{"n_layer": 16, "d_model": 256, "n_head": 8, "n_kv_head": 8, "head_dim": 32, "d_mlp": 1024, "vocab_size": 570, "activation": "swiglu", "norm": "rmsnorm", "norm_place": "pre", "norm_eps": 1e-05, "positions": "rope", "rope_base": 10000.0, "rope_fraction": 0.75, "qk_norm": false, "attn_scale": 0.177, "bias": "none", "tie_embeddings": false, "parallel_block": false, "init": "uniform", "init_std_qkv": 0.0341, "init_std_o": 0.00602, "init_std_up": 0.0341, "init_std_down": 0.00301, "optimizer": "soap_variant", "lr": 0.00528, "beta1": 0.95, "beta2": 0.95, "weight_decay": 0.099, "lr_head": 0.0129, "grad_clip": 1.0, "warmup_steps": 200, "schedule": "wsd", "decay_fraction": 0.704, "decay_shape": "linear", "final_lr_fraction": 0.0, "batch_tokens": 262144, "seq_len": 128, "doc_mask": true, "train_tokens": 495700000, "steps": 1891, "dataset": "wikipedia_en"}
Each number is 128 + 24 x the weight over its row's rms, rounded and kept within 0 to 255. Layers, rows and columns count from 0. Numbers have three digits each. The size before them is the row's rms in percent of the matrix's.

# o: layer 7 attention output (transposed), 256x256, rms 0.102, rows 251-255, columns 0-127
# v: layer 7 attention value, 256x256, rms 0.106, rows 252-255, columns 0-127
# gate: layer 7 MLP gate, 1024x256, rms 0.117, rows 0-31, columns 0-127
# up: layer 7 MLP up, 1024x256, rms 0.116, rows 0-31, columns 0-127
# down: layer 7 MLP down (transposed), 1024x256, rms 0.106, rows 0-31, columns 0-127
o251 105:092087082163115153135104103109130145164103144195092089108171101140137130156135135140131176111097182158112092128111112072135150091148127150136111144092115102127155126108110122122143118144155143081123153141145171132136167132114121137126137117122113092144087089115100136140130138131145103176154151164107157125103136151102109134167132098115110123146180129128148144106127115116102131093160
v252 106:133096103153117140147138138153180130140112098172155064082145118104135133107130158090117145086177144069100104137149085105172138143128131095147094144117104114123122162097147107084103114150152115113128133113101119114136101122114102129086117098099145126152119121121157100157119140164142186130140132103103121084136119128129119096126141168103147143128081157126120127150118151161098125147135
o252 101:109083114116112105170107093116086166096153127132132172149137132139111143108132182133094135169138125151147162103108141157088146151127107161145116116150116115128139118126103157135151104138107128173104134165143130154105182121115156144149106116152112188116141111130147166121122106105123120136135138128158177103101123141160149153138131112099136141120113111143126127079148107116131145135111
v253 106:138131137122097137147139094151169168158110076124132110162153107137115103101180131089178135115119137154152136122140099111090158098146123146141121163140161123139166095104137118110114151132105120083159156146115150121149159102116103173099129173156128114118116141125160084147134125164153114063095116155093094125159126078120156149136102103130113097127119125161116135123087087124089128126118
o253 106:111120139157139129110105154127107130079168141159123092095136106144147101123133087122151141147111113129113084139128134124139098150119114136168127122134144098098151105124139170143148127117166167128144147137138114072150100138156135106105110144111160149105140141061134127089115117123128140091137192110099137170137082134144116153129149122130111156174140101095117114089160146124100156116157
v254 102:112135189128133086141121116114109100141153174110095151109172159162114110137113099145091153129159093102150122130097168129111115151106140147155130123099127137118118110097110119181152141145134115143103146090156113139120117174169092125141112138114146110149164115128138121132143144163102128131125112099168135095133129158145150135119163147076168098172138128128141091122139117114133156139113
o254 102:122121091144100102125155150130137117160087134134148088158112116160149115110100142090134116074113090093115148153152149103138124098096110098166139137139105109129145128145100116101148092128154139094128105136140130123129134081079102139129138127153128139137147129130120117124137094110149124201106162161130190087085103138142129127151088104132147128130168122175093085139118160170109144131080
v255 106:123125132109127145125116142090167076123137108126139124116136144119133084121141096142127141118102138113110165120164117142104114077104172142136108149105157148143103135100123136112114130175121121106116141165186132108135141167135125158147138155116124105114126129094145172152206125136151109136130133144122139132142102128135135110141108149163116134084152138122105143160123155130144113099071
o255 104:137138112147073122152167153127134101111166116124129078148121162095141130093125122071125142121120115182150100120121119124149128147123132100118151135115147130128115122106087135133089130131098122125126117144098116118127107144140132163133129152130148108116098116129127068113102087112117118111113129119109106143114121153108152121114116102114129152120101110112185080149112139163114119172145
gate0 105:140128133161175160133113090109152185123123120134104132128136118133123147103111127130142159181129095139144145136105041129110111093108146112148113093158145156100078109107137113095115108125118085124126162178114131130131125123117145122144107122148125113164159138130137152133128119150121109143122125116137132086115146123111110165135176109141100098122096139113095129138095095122138115163134
up0 104:118122106096132118166137137160152146135124091142149142121097088118163107079140145080117134148148116117130149126154106154159160138118137158119138124096150151132124105117140127107088107134110180152111132129121186140120105067128136153127176129101162084098166150175113158132117122131147149128132168143096191111132085147071128127108104142136106159102083127177087120156145160115136124103092
down0 105:138142127140101097154139149149112131157142088128069133123127166093133169096132115107105090101126085093112133121135123112141131097089163127104109101115133126150110099130140092099144120129146145142127108173122163107135098131103142128125151128153154086180166110170092129127148109146154128111095101133129169111132084144074148143118115132130136123142102125132061149099129103114117117097102
gate1 108:107135173134115160075109134143142124123146141139084115108131110119119091124136091161138114134104130153163105130156086141157121111098145163151136134128082133157148130130151124086138118145067096097141145118122099130125097128159167110124115073122148128137132139093123144152158141099150096147118096123130150155112099117111165047155070146115086148113131135111125116152133149175131081124125
up1 105:081116170164134103134150158130119108128130157126151119140101099164112139134150146122134129116158102128133115138141148132165136149081156092114095153116094105099117160082114116096143146108120122111136146092139110098138126108173132098142110135102111147168126082126143141089091086122175129126149138154144153131196106096130161121130105099168097145141155079102127122114088157153132128141135
down1 107:072123117125115146094116149158143092140124143162101156152123143127124150105138158104127114192153161174135127123152075140145118128126157156133115086161082117144085156157152122137143172117143148127157121122131102114183126095111118134128113106101135198139144144081128129101118113175107107126171123137161155121138157121175139123123111147133121154124140131107161104108151114146118105094110
gate2 095:126162120141139104149133140154108124086148135138134087114092110112090115103154113106145132123174126125130143117105111130170080110061104142113120099105118129163113161118103114150103133118119148129093090124104119092124157112099092143113142095108112081110145099138120149156155121159098130051145114127130151105121104117090185106096128135120115104087148141175133099111111111108115138104109
up2 091:163077128111137119136142132142118158080143141072094186130126128090121092140122133124137100135111135148121140113129153133143149163092151117117092106123173128129144107142144101109103107131146114151124110120142106157070102115122175069146131081096132117124163125126162161135141157089135145136136144094127138109102106175135128163120114119132137138144146108125116108124125115124135124134139
down2 095:127145139151097126096142138165080115143137109118118087119131108083171060134120117093138142156139139169104116121126106094151157142137124147112107142138176109120086094143113102115145107110101116134088140111121127097129210163124136167153111079110101161126123158134077128162106125148127136166124107112131120150140100106139112135174180163166096144160108155158119142115086146130168098110158
gate3 095:119157103126101106098126123088081106107135140155116119144147123128110152106131139098090093105138119087079118145156136121086141131109115119134178106141118151123105154118143158128145125137117154143132092119188126146140075139109147097124132128090093135133141090161161091157125149155148134081134165140117113177151119158148181123187132154145098140096123158103085144085142091141179142137145
up3 096:120112111116093129166126142164136142098154128122082121146135132132119109095105166133151137112100084127155146122165146120154133149093139117143104147122130144116150117108125151140146175158117109113106110176137145138120158158137204123157106162133109081080087112147177095187107156112149144146140130120143137112144119130168107108139140098111153155170122155113145097139119121127129112125115
down3 101:126156138142119111155154111099086094156149145117150123148097114114133147149137149093127111137125151098102091163118127142140145114190136171139118151120150141106151174151130110106149110105122045137108123103112104133153135086129074099129144120110127130184110149142115138089093123123106130104150105125172138180134141124086131145098099136152107115150126135110126184130134146154128133071131
gate4 106:134134119096138083186160168101119153123120132118156148148152071138102111106147146101119091118153160101147120100160115158094147103113127125096109111144163108140158110126110060167150156093167145154073106163137105095123098140142118114099155148116169088156110118129137117136130170077137136109159136104115139162162133118146125127124126150136120123115171157137154116152113123153103154114109
up4 100:132164135162128127147142148091123111133104128106127136150119137130087122122137139143110116091117173131160141133123136114122139128192154134135047090106129128134126115160111156127155144120123133166096123134080172130127111134152159130125189085135120104127137130137163107114126137095151122067111141136134155138137078123107153156128124125119098146099115091159196157153136114108121127115139
down4 096:134143108128185080139142136170158077124131133140162117143151145141154129105117118094149104120139094111108169091104094088091106155140157104124179113122154127133088159132127141126104104068149088141141132107134128096084158141153148101144107127167121112149122131156144112161179130138148116071140128088139166129131133131126107128137134136168131130129142138145103108130155092143104116130167
gate5 096:146169135143132143160141067146092121151190142147157154133096141144102118121137075138121161168117096158109144133133157126116165123139125119122113142112107122147160129165085123150112126147101136115085128087069121120131166150153116150123109153146089150104106094138070119111117147087127107130118082114094142113141154128118120168118122136138139127120143136156122131110151082181139126123135
up5 098:135114129097153144102124111117137126130121143117124159116149120105138112135112117126124135094158112138154070121120147088102150127141171126127173143130142116083113097138162124146106112112148135128158140147146144164096163163182122126169129078106140137155101147140117103147175114108142110150178127119165117125087093148159175099137111160078149095114111141139105082107112137114092149129161
down5 095:166114148125143116160123127123133168094154135138138148127133142161154155088112104126137084143144150109126118094155102137100096134108157107070132143131126113124109164141115087132129116146119130121158128158132161121116104145134139116088125155136135138109119153127142105125130114159132160127196131119135141089160148154115135083119148138135130105137132138128121140155102137074114129107128
gate6 091:068088153119131156124131077161160104144179080171102108103123144117154165194122101128150141121167155128112140135115108110128171102113133140145141100140133093065147136165148145093154135105162118129101124122161134170160164135153162151139117129111164134162156094099134133118160111115127113148138122125084138168195137110144130178136113144073129183094137151123092164131104147135123128140143
up6 098:156136115137172130140110117112128167146094092116151134123119138133164102097121117107093158170116076089145100130106118182116143161130127081087132125110150131162127119136093129137111132153136154154118095128153172113155088176118068086116164111140089124153150096143114161150106101129127125078078112124165152162113131119105159110089134172173144053128128118148183113123142127103120097123098
down6 094:167148145172150137146142111126117136121133139184114129130149140113145110151130123134132143166086099138172142100124105144173133123135136118099144104127163121114131141131127064167108127116164114140122092154194174091156109133151142140135219119128126098108154170137145141174100096157182151085094107147079099160145157131130141159100144111109135118159120126114139171171113113117148107149099
gate7 102:108141115135134076105137116148150102135122118121188145126124113142072150165139090160120149105144102133130179123100076103128094141115109192135142094123135114136154118137138072126137102122153122152157111134135125159121129111136133141103159131116084151114160138133067141127208130101174149149124123133134128116105092134118118129145145111138137144115141141139137119165137120114113165162134
up7 098:089094153141114148110124115139133093119088201105155085123166098141144130127139153144161131158175123092154107180153158164096126137131097103192121132154149109078125099101123157118150150119146134117134116127125101133135145095080186133182128122155132089157113134145141115117085071187134109120131155139132146138128137123142153157147108142102133135136100146115129140141120153160127121086148
down7 101:128111142139155104130100122130121120137099129093163117129127142169140098106116136162145126129207156116117129141149159155118102150160120131107097126076156121110141140109119144139143104122155150108167148122086129106112108118144130078113086098113137122124143091133125130132128121135107083139122136152120126109158128174123144094102108138144128106119085169143133150097130119120125135104152
gate8 096:173098139126141134162120152082158110108145137112105113129124109155127125149082117071105119112096135127103132125091133154119111127106144119112146163137142134158082118177135113153110105095118147129130163148130137138139139052138105113134149132135154113129134148085114138102121108154129102121156135167113151148096126111102127120150103116127156141124127123084161079139135111124141108154170
up8 101:106140107166140137135131122119125153101131147141147155114097146132104168096132133135198131170144111135125113086134128101108098115125116177101165090128130154143107113105113126156135114133094126137145110163145136140133134152124172157107065155137136120152118104127103098099111139139114122135109112119120080083124113157159178173126127110114120110136076123143169130121122123136166110105123
down8 101:137123076148090144108099087137141129110166138170130108088139115150121093130147138151122109135153124166131107121077109170122124079148149149114133109148115112153128120128153054158119120109114077116165093161127123073168127139150141140136137095122124128153122148126101098120106110169126100115121136105121091137115135133126156105109111164124152094069093148107130124142179110114134102121105
gate9 098:098153122114109093117129134162122085142150123086129108184143190141138143106151100117155139142154142164100133151124119162100107144095151125124141130106140118108107075085110107157136150123155178135140124130122127114118090114172149140138142122169136126131153097079197113095115100117154124125095100121137161119099130142134100102090096137154115121131122094137158136112133137146138126087107
up9 092:140152159113147196096139160063150187146164143118125065137116084080123124158137093129175126108115102152123145125104116131135104121148101122103158171110110104115096128107152128113138143126081119123112175148174100124161158134099153171166119155148091146083147093118159117115108135109116142125129127133172154129102120102145134130108132131166122156129167122101140133103117108133111115123118
down9 094:187110140094188160127118100160123148094131112119147127152128124129126173105116161117172120124129126101151143152153138132098158118142151095112144129151155084149128119134109116120090141165117112096134130142118075139123087134095127151144115178170132140079123098169114133101117114148122155075148117146113119132090120113161145149157116135197102131151141109148147167089168106127116094127125
gate10 099:116123156080097136099143111119112132174144110141132142176152091118178135099135095098116166119120158137141134120109105149119130107131134092125119127116149104142119155121155104122104098116115124133190136131139124131163148083109125144101136118122126168103106158123139103127118099121168094111105164172127143149138116170137136102125113137146101137138123139086095142132087155122125126174146
up10 097:115122140157129153141104108135139101123134145147127086102168118130131109112112141116104144121137131156163127144108148164091158157100131161097168117122137136182121183156120103134159159115145121180136079136161109108135117103152115131141125132131139152149127142093113151133105137106125144156113117159096156166123153075102134103090133101099110110160114124153107147107128133131155116146104
down10 095:093121125133119129110141124113129105135125122128133136135153163128120131113086133085137101130107157160134149140086092139119137137121181116088162155152129141122120151148096069106168159131136142160158138146108139124140153151109134150130124118109144141106085147138113155115133158121130188116144129140155166165167109098151154135126141117126146128113083075185098130139126130108120111150127
gate11 098:135159113102130122089132113139144119073164147101138150141162106142120166122114102092139098159144093121113123111128123103127138091110143126117107145174132122163121099126138129129115137109143095112137114133125084088177123109169148109140135157149131153110131181144131148136091127141077117112105140135141131121112093132163102119137124168111174129137058132079158146123094151099160122147196
up11 097:166117121129135091141130113115142086089139135123118144089155158155158174147087085096132136137102114142134144101150072127093135124126167142150120150129143117106110140146131181152130155102124135163135102103148112103137156175104128099154119137166110073150105134144078127147122153105100123116121103132135149118123135081156143089111132149146115143137138153141147111132106080158124130108141
down11 099:105133116100149085160114099136129113121106150098158174177088126108128093143156125116112105133120127102104157121102106147137116106128135134103124129096140155126172137123134116164145160137141180109154144138132143098146144132133175134154102107145125145151157136139127121099169127137199190134154164126141148157131115120104112135118133151147113125116127145136118108159152122084077106075138
gate12 105:118166110158121094100112146147146094152127114091101110139175117144114135128111120153111123174107130090157138115164149167124125118111179115143111121113121142136128145133125078140128106156151153132097096120118096122126106124141119106125127122155167193143127139103174143131156141106157167157082094145127120140119149115123161146180152125171111159106128102111125154158157092120130076116128
up12 106:105138123122117132129110136125101117148159119140141141116075113120157108106133149136087164113120134154130127088113157109161105120120100110115160156138123115115143122126109122135141101119094073146149138042133153133132144119139120125162161142133134120119152081145103091145120141142110154142142151069161125102111180084161114073127137100107144122104072164120124088110173131187155124118121
down12 094:120137144141117140138146117112138094135150105122159099160128142140162157126126148113136168153147131118141102132109114100173095142153131124139156144128152098123096107130139134117133135100142159081112116134090117102124164131184133136119136081132130057167141093144166140105142132147145141115143085106136140106133132099111174142157117102147123104172108091134065159134107110140109109146190
gate13 099:148097113126132127135101194111112146128115150144116108131169102140145107086138171137094136134111152141173153109121129184134137111104143168162115168137153120162151117141159094144132135129105092142117145115135114124114106149153144100119123070127130152149128108121135165129140103099131109113091100102110125082133143095112144115162163121092139162137120139114128118130140198120121093139153
up13 101:134133163087145106165105098117137144130152139125089149152160148080121126103153145130138093134139149114085135083123118170113162125145120164135102169148143117150142144103154120134114148105126142154130145084118127110125170154089125078109121114100128156147141135099093161095114099139110143134101158131114143073119140141149115103114141140134132178091104133118147131146138086096152153137135
down13 101:102106158121155143093138117148156119129105112096118158137125129120122122187105142129126119117136135197133121163144124121115125118131137125142103113132094092106106154153117147154112147134116119144109096116121119096109121094092112168102142097183118141139147155108068137144130120137175158156135081166117135090132124138122143091098146116095163104110157095171139133124110156079119060126102
gate14 099:146118126130131102160148145117074112076139112148115132078105111100138122142109158122145113114119157153113139128131078101170128141092116117105136132124123116119130155143127139120124115104107099152080112145145108118118147102137121088083150123110141117152098149133095104134163199088139138128122088130129132120074165115145102094167131122175137120108128127153106099148148127118097133125166
up14 100:139085115104148175153107125139100093145132110161168120151121096096076134130126174157097118132108166121116075186116146138108136135106150119115137140172110130125156119130103088123157162138104116168148139115054160122102103094125100135122116117111140147140082167141094144127113121126107135165165137131140186144081150150130145099144132162194151159126128159145130157111134117124105126141141
down14 103:139098135132157155125114149134134124134111140049112156155096126141108121122125138122143115137121122147142138126114138161127126146183103156181150124127153156124157124077116133145117121110128133124141114156123089136131114102128158116137184129137176140068113103095168157100140170118142130174117139124125159100123101140130107095173160168100127096139153155170131121117106109143086100145117
gate15 100:159169125143126094167142160112153150108111114120085145116111107087176126175139177094083179136181142137127136148140102114139095153136148139109116157145133147118103161092147111129180133088060130127113101126143141121114160125137104153169124126137153128062123105130132136133182101133129151136136144167111115122115156156137109141143110100128161140122123124134156103120098120141118129125103
up15 109:134127168163139116117170128080133114126156146129145127117157119139104131122128129118123146085181139114161096165130062092164123150178063137093136096119146134119122146145138097122088137151139135103135137147159123143096112136087113121148107147114112148161122138145106104093131156094157113135180119103120096111149123127059127110108121136147144111116110100157127120134121155115063154141133
down15 108:147096126149157135118110143084129124172143139144144174114148143136100171124161114159145086115126134177143109134106123118169157128124100169116156133122144127149113110095124053076137152142119135121102159121136171095148116144158134112167120151138118137102091184124160107096149146096161140150158129136132131132157146115103117137127134162161141090144109145138149125130125146177090121150131
gate16 094:115125128153109123109120101138136160154131143138093132158123111082125135119137110140125132138089171094091099119127115116143152123103146116125095144074120162120131151095145099149100121107144105120137131075148131164122110155115078100124145113131123134105122120130115180182088144120144149176125116136128148154134151118147164145106167115138144118129128143159140109131154163105165112090082
up16 094:148122154146144130134116100160118132113161109152143143092132131130142133077130075120080117119135156114153103169126100170131086130079131099198166082131109141146136146148115108140109155080128120131156119139134143156087145127124126103158106156134104142133120145147110154117122126164142130126116087123131134070135157129119184170113173099134126142117140098071125089127103110156069134140082
down16 096:088150156134146092096124117159117122097133098142115184126136103145125110106130170125141144170118142130141119096097118105119136155096110110121092167121159103138114132166119094147078104088106139145138106117146163126119075139091131111154117145169143162127134128125108144099111134103083112113138131126114136120109143114079206156158119131140143085128145142085130112113121126111106138157123
gate17 096:144112173143132133098142117105134143106137080110166130174153126121114079116121154132115150164121118130106089145169167103100145170099111168117130137151130113099102134159149096129115089152155109175144146099128145110173131106120126151103107138123142163121122158120113104152108102126145112098137110138105134081108125187112123087098124132101120118159159146114154114127133139135115165117118
up17 100:099106169083115140164168153137118147131120138140102145118074153112134134138096143172105126111167107137130140104147188108111099102148110123112130190167130090099125143148106121135122124118126140128110149160150073159086110144121142114108130150140163076123115171129111080108068143095125159119118134101149080137141145088119116150101153137149138132141139113113140150112113140149116147085112
down17 098:101126145121140135138100103141112114137132117186169111128141107129123109135104138075135147122128161121122124185119095131159114155148157166169100118124113134132149142114146097128112087103120151157107183153108090119125126077156135161087161165118160146112176158120126160119140157110096125162081134156127092126097128197111179117148167143084109141138090117135136136126092137109161132133136
gate18 100:107128102130170136138161116139129111138127145127149124085110172134130170144171142083154181123150146129167120123132112148163152153143123140157131154136142130116103118171110128101124135150168109094135111146114122119157109141142134151149116119066169128131088109097161122124130100141102090133123121110148127119136122121110112113136104105101110165137113082118123082177098154081147128134153
up18 098:139077111161123167124116119090120158099159139123123128150161158131132089124121151139167184150111150101137126166138082125159100121143134117106160126096106126160124130119111134124115126100114126147154135114140156133138117112100130140131133126169113096123097102146159131166140121139104160114124100154131072162097137137110155166109160161148102142132158112080153142089125130087133141138105
down18 104:164068146139148164136158125139143081131169115165128140182147128128135158167182128150138134144099144103152126140134132105145121116132082122097138120133109158168176148120136112131098128152132181100114126123147164135168106108128110106114140126137120090176103154140091180125118095151101122094133098135111133158139113137135123147144125167160106124142091144084127152100102145108135095115115
gate19 101:122110161153133095124092086152100115119134182143124138128114131124138130143077162123162114123089149097120130143155142134102118121097088095161129147101123112126125136133121152148169150104160160114128152111145101133111126144104145112153126142167108110165111125149129122127089087094143091167126089141128171111136128105157149160110144094132131119131120106150113136150106103118103139102167
up19 096:112146138109140101158150142082138099091134119084146140141140151155142096132069120158134074140162132147130082118081161161131123178140140102104155113106152188143127144120114119129117111129124146130139131100117146187146140168097163152151120103096099141145115138141095092119144157120147143169095168146091161118104112090116126091111092140128103132101115152122145109097089157157110114094138
down19 092:152121138176149146158174144139104135090164167168119145161181149129128144137165109138132146101091102127125134095147116127144151097105130111167180224126171090129101149157137120106124113098165139110092096105141156141193120086150144152137150104105139090141135098143140124127125108116122150096109097128100163100106104142147115114154130144157134127121088151150130145120116140121128119104116
gate20 093:154085167166112165135123138111153134110113098112139109141117131100117145135164155115111152120135167111112154145132121104147127132131110160113144083162093149160075130134105124053149140108084141149090158113095177105064105127147159141136149170117123118079121145108142113162147149077126122158139155142090103162169123160139134127123119115110145131143094092123117170095098097156105133164133
up20 094:101111123103132133112149104111170175108158099132160157123118111113156128108122128143166130096120120129115156118133194137096153147128146138155144145137111148114152119145136156119148140133109099137134126142123127162133111076131105116202113141118131072128086100119142114104070139120094092141153102141096111166104135087141101133126145164183126149122108121129149121067135145162175151169092
down20 098:137148096123157113138168112085137133118128088147092137108146130115117148088105130090093156112134113142168091149142141129122119113119118132157128132114111131144154131133108121110121094095129150112153124136190105106143102097118089136134135119098124147118115121126069100179128127083113149136161150162138153144113112119097097117138117131151139120136133102114130154099096080089122137102114
gate21 099:082133154120157154081149121108120081134090139131097116150097168089109110116141124160102136134126125124170151130136154096145122107116125147124156143147136134140142125149119155137098112114106086131116122123114110093114099142124117109110153090114138127139140158170130147155107078136123071136111103173112133087162156140130130086129064149121130154102123132117117149144155123133108158103142
up21 097:138165109113155143143106086094143091076151124156118109124140071120146086133145177133098133081127118109123080154131154104135141133134139109131161181127192096080114150141108145165118156139144126140186120097064116130125110109123087101140116113114139104105143105140103138137146119125128105151135103146119149170104138115137116131136117146128162134145132130118079169106134160117127169108112
down21 101:164122122107112093142064123135135176132136131142115115104114093109142117130157137151160182159141135136113120139090143124098094151152159065180145125152093122149106124117095095159162157133133127141106126108131145133125158138121120210133112143133138129128121141138157149113095156136104102144106128102092108145146105097137132144102112122156099151136112120124114080135133162147147123135132
gate22 097:166117152145112144174138134112149137119165080118160174115091136138136099104150126155163145142152134116103154129139106115143079116087102123110124106125161129077133148135149089116183125121118103111134113123077165156124145099173117118101147130142113154150108121143118106102121115125101159149116105116101144145091095115125142182134115129153099127126116106123128151117095115155168123117124
up22 095:156131131143113147193131110147145135120130151101119136173090140109178107138198086143143143180163129114078122142152143132097143130134118115126147120115096142129113127146151123123119150106118148109144125138116123104168099114164191149143126170080166141053130114141131117120154194132116124108113173121120137117112134106161161142120141103120150126100088094145134115127126118132120136140177
down22 095:132119140123123125174117134130101087127119146153167100112120106103100130089113162156136147135115145150143100122133117135172131135093126091195120116117092173136109151111120084105152144123155140133112116158140132163123173113125096124163082134109154107108145139114163135154137133139125086144124069129158137160159137133149114126119195149108134133075128126115140100114106145084124150183114
gate23 099:110138147154098116105144123166157115136125121124096101100177148146115164127146119167128129159097120187146140135102100155148100150128142098194123143140102141145131150155127126154130075132141126122137137123088098128069092131112138140103098136137128164127107101113120125103092116142108106099101159151143164119132107128118108141137107125153059146100082110148100088130128151130159096142111
up23 100:104155136141060175115120137110174126110125166119100114110144129144089140119079123137155148138136137188142139145093137145157111104124172148134103161149098115159097101159133095103168119134129120122122133144115134151087132143147121137102137164110111141166105138092125082126107116134082105109066158153182161142092107065133107146123121118142110120134110114135172124124093130141146091100095
down23 095:141102123102129143146112122099140097147071102113138126134121068185086127128088158148128130144100116161115145157098102127132143125147153140149120116140159108135125094118163139109176179132125086098104132100114113100110088139148135134127125152103147151117112135086108120129155163107106123190103149111127133146091133089167184107094143135118115138077138161119157140155116126102133097132139
gate24 094:139132110126148104165096129121134129161093122093159130137094140119122164143059183096141118168180115183141118160077129139137166106091124082178130141103101128135111179126117131135136129104147160097102115166113139156101097163161176141131159100133122144103118157145103142144149129125129141108133124089106135149079155133168128108125129090106127111142092125132127127126134116121121124150099
up24 103:157136091119174154100126126103128107146129134138132133112106136177156130126115122124104143096103081148089133077131153175112078111106092083108116135114140137127095181136086113115126082157160146164160140107138114142137150116165108123111170173105144151137119119137119132140171150172113109150128126153102086105121125129137083150126103157163116148124143143098152132105135138144177074114143
down24 097:098120112151121159108115155145128145157158124176102119102132156127106122113108133096113147125095102105141139141100186149158125110117090119122086134112148142133117188104157168118098099099148108118162095092116103140126163085121138102091146104129119174113171123113118131157177154124056141129135097131095147152166099127160103104120162117116140117147148107147151119122123109164128103135127
gate25 104:124159120113134098132069100105159132131113182122121159131130149125119136138129086175146152127103163136110138116110134104190121100085116156096130119123127157126132155151118119149154157161139107099125106131130123097153142098112113080128130124155117151138114139128080128102103130111127119196116139153116141109148082119121151110154159157127119164104095138132149160117092180147135108113128
up25 108:141217114127133123151099181138128110143100141081158168142135116112129116141099129165140107110090123116097150174146146154108152143154126156163122117127108143114159127141140107161148097141133097107126095152088103120167175117118149133155107121130118154162124129077156132114115142125151164102137122121154146119174110105108127128194173154115163142118138139143154099126142107148153122138116
down25 099:088153138117151075079087122126169158142115167071092119125100146144064156152155139130129150119158093134073117130147085126163160113122119140141111118125100132142136089113116104108159099125131137139140123110131103165145170126113152091161119138129132155162121097123167107118132123130103151135133115124110162120135173138133110119142161176097122101090151129105146108099119157129102155135131
gate26 100:080143126110135112110130142135153135111125130152137121112115137089106108136154147099163140097169137188157157147115152126104105091150165102086134103153130125131160138166162087085069128135152118145105121179139124139115124139164122127108185152134141132101125121115120122132145133078154083137103158063152146101136140160140107133129109130105120086115140073124099106136120095125098109130101
up26 102:130121167117131110131113119140138103168126137129159146106114131134098151140122151102113136110142086120172112137125135135114162150160142112081121119101144146101097135139154111092116142122132122112129126099090136088122132160193112168079105155104161115104094123121117108135143163151136133148153167105163153143099153095133112141117157147111166129133177143100106094146083124095098112161144
down26 101:131134123062118093103104090097114114146114113131149133127112132164129151111116181112115111099103099138122147131161096085148125126135124127135131069093127127140085175129124178138139144102103161102092147129121068138082145109150111093118124144120107131108083150135179120105130127162153101109109077182160136148136143103139100128104124116122142098131116075143086109122120120127136079107123
gate27 100:146091111113110136150142141152114112124093170137091125124126142105162128125152117124136138132117114158116086170135131137118168120119115130106147179164098098134106123137117074153157088136117111112117096121112116112158106161166187106149083125117102148116091132089095112155138126142112147135150110144164114136146153164152113149112115105131119078150143194111161119145094165107106162111140
up27 095:123102162134156150158123119137072128122144141135108171116130179120126117124143137155168117135158110126100116164143159132140125136099140148137167147114129120128122137153127163133143194133125119081145137154115124102084153139129088086097130131048170114137154197135118129144086105105128105128125118122121110173137131112086146147127120122144123150151131151128142088082129140090113143134116
down27 099:182136134080121119101132126129120154154133122147117117124129136101153086119108157137138132123119121177113103135125128157113135139066137130132147096125117103107127104119150087119159124144146151138097145115095155092168162183148117132059144115097155140150089089116117178154081130125100139127148103129137132148104125135117115156176120147152074147125109124110161122132089121110120122066124
gate28 100:127149099116134127119176088138136099171128158127108140138123107110129151141131130139094124130146156140099105160176091116156134170148133109163124162139138152137110150107099108130134151132132143167139147118137141168069128152117169113107144136134141106110172097180093092121129129181136138112132097182102110145099124157128113088179109136117162119125085123130116102156093111172159140144138
up28 100:185131125153123138126137066109111092139112119112146140098159135113107116137131123112140154118147186108125154094157118121117169133081122084113169124166161129157103107135115110140137140100111093138120090076143134107118111158151107125108133118157077147111132160119126119060103112157145145145104131127181142107079169153185122160139125141117128150145117091138128154151144120144105130106115
down28 108:119101147102125093149099099076109132137102156065128126133150116096153150102132114125129159132170126133158127126135195175114119167090143159162107107179151079168152111124181137094101134133145155143134114122108148118135121121131145112150134095134122129091139164093120166093113120121107099163099136128127159114128165158124167132124102115108123142164116157124127125145134044143125106123072
gate29 099:139128118107107153125148129129133152137116116138160133110154112124069070134123144144137187151126141140135088130131145148139091120118097139118126173106109167071153124099114133122150138097140136118097120149147163132135095099139171116130114136121142100136089119163087095179160114125114148141121133145102133114125091142149074103142081133112161144140132122139105173145141124092144126123152
up29 102:075101158120126128141115155083123140117081105102160168119114132148101116134138165117120132147114120129109139071137091079133132118131132088075091119108132090143151110129141133183135146149103166145158090128136160134114111140131111096162115120124149137116189144165124180105090157142121099144124135104154133147161156152091149125134158110111094111085128130147106064092113088187161131070095
down29 101:139098104117127120152184130177167093128091117097152155123144151136141104144093182111099108138114108141102143091140109151112110147117132119115091160111158105128122137136102125149144078148118088107110151166095173131183159138104140106088089143120147152087107110107125113144125124126151153066110143094147113150113098142095111146120134137121140116086089147127105158123145135122124108118148
gate30 099:153113148130087099113139126122153090095135105158097130168097106106169137142131104143114157087159084124103106081100113121125149120119141150128142156111121130103126118157130100150117116095126135128113127124132173125099107105135128122151105133150160191124189101124127139125140145126145108141111169125124112136108177134127078128139113144137113118098102126108141177131094103134134131180124
up30 101:110114108124168156135108160102123092129115132117124106120111102128111147108120086134097133112116120160137101139118092127132114137134110121132116125142150140145114136130108131087081139085143134114135108113136132070130131149149163174112097136138152118091125137123130159092131135126108135117124165086141121126147137106167169178141123154164116115122124149115155154127127126171118151141111
down30 102:160160132161140096107147176106150152109126117116129151126106160099122111138151110121125099083088128070144162171110169120108145114162131107123126153153059091152117142120120168152080154135155144148118129139121092117105140159139148105094126137109138159125110116100128106115078146100138131117137174137174129144120138118099100128136134137161123151123120112118114112141134182150119141124104
gate31 103:090116090122128117120123132102121166098090100105101137119124100135129125096123129112146111104123117120153063107134130117110150094079122128063095100116153169159169148139107144154159124107143159136165124131109131132108154148133145124139120134149145107159060160076113123140128136113159158155180086094145126156136186143127108168150096116161108136149105100135145118129134095125132133118138
up31 102:144151143173126117151109113140166118128116161165148103135115131110145151165093149119076099090102113126124105148154170168176115112175126152119180121076110148125133166100100122091105126145162114124121126120125090107122140148134093160066162098127082119133112143156105132121138096117114095123114142123129150134118095112121160104099100129089155105176067118114179149151110107089163117118113
down31 105:122176074147059108120114115127129113139138125137078128114116146104121125111121161159130122137150145144106097173148124123117134116100128074126147139096090113141138146136105124184170140156095136164141126135080116124077165131133127155111152125107128153104138168116117127145142167119142072170167156111088137135088123132140135046122119108169142101063120121098139086142115089141119126124153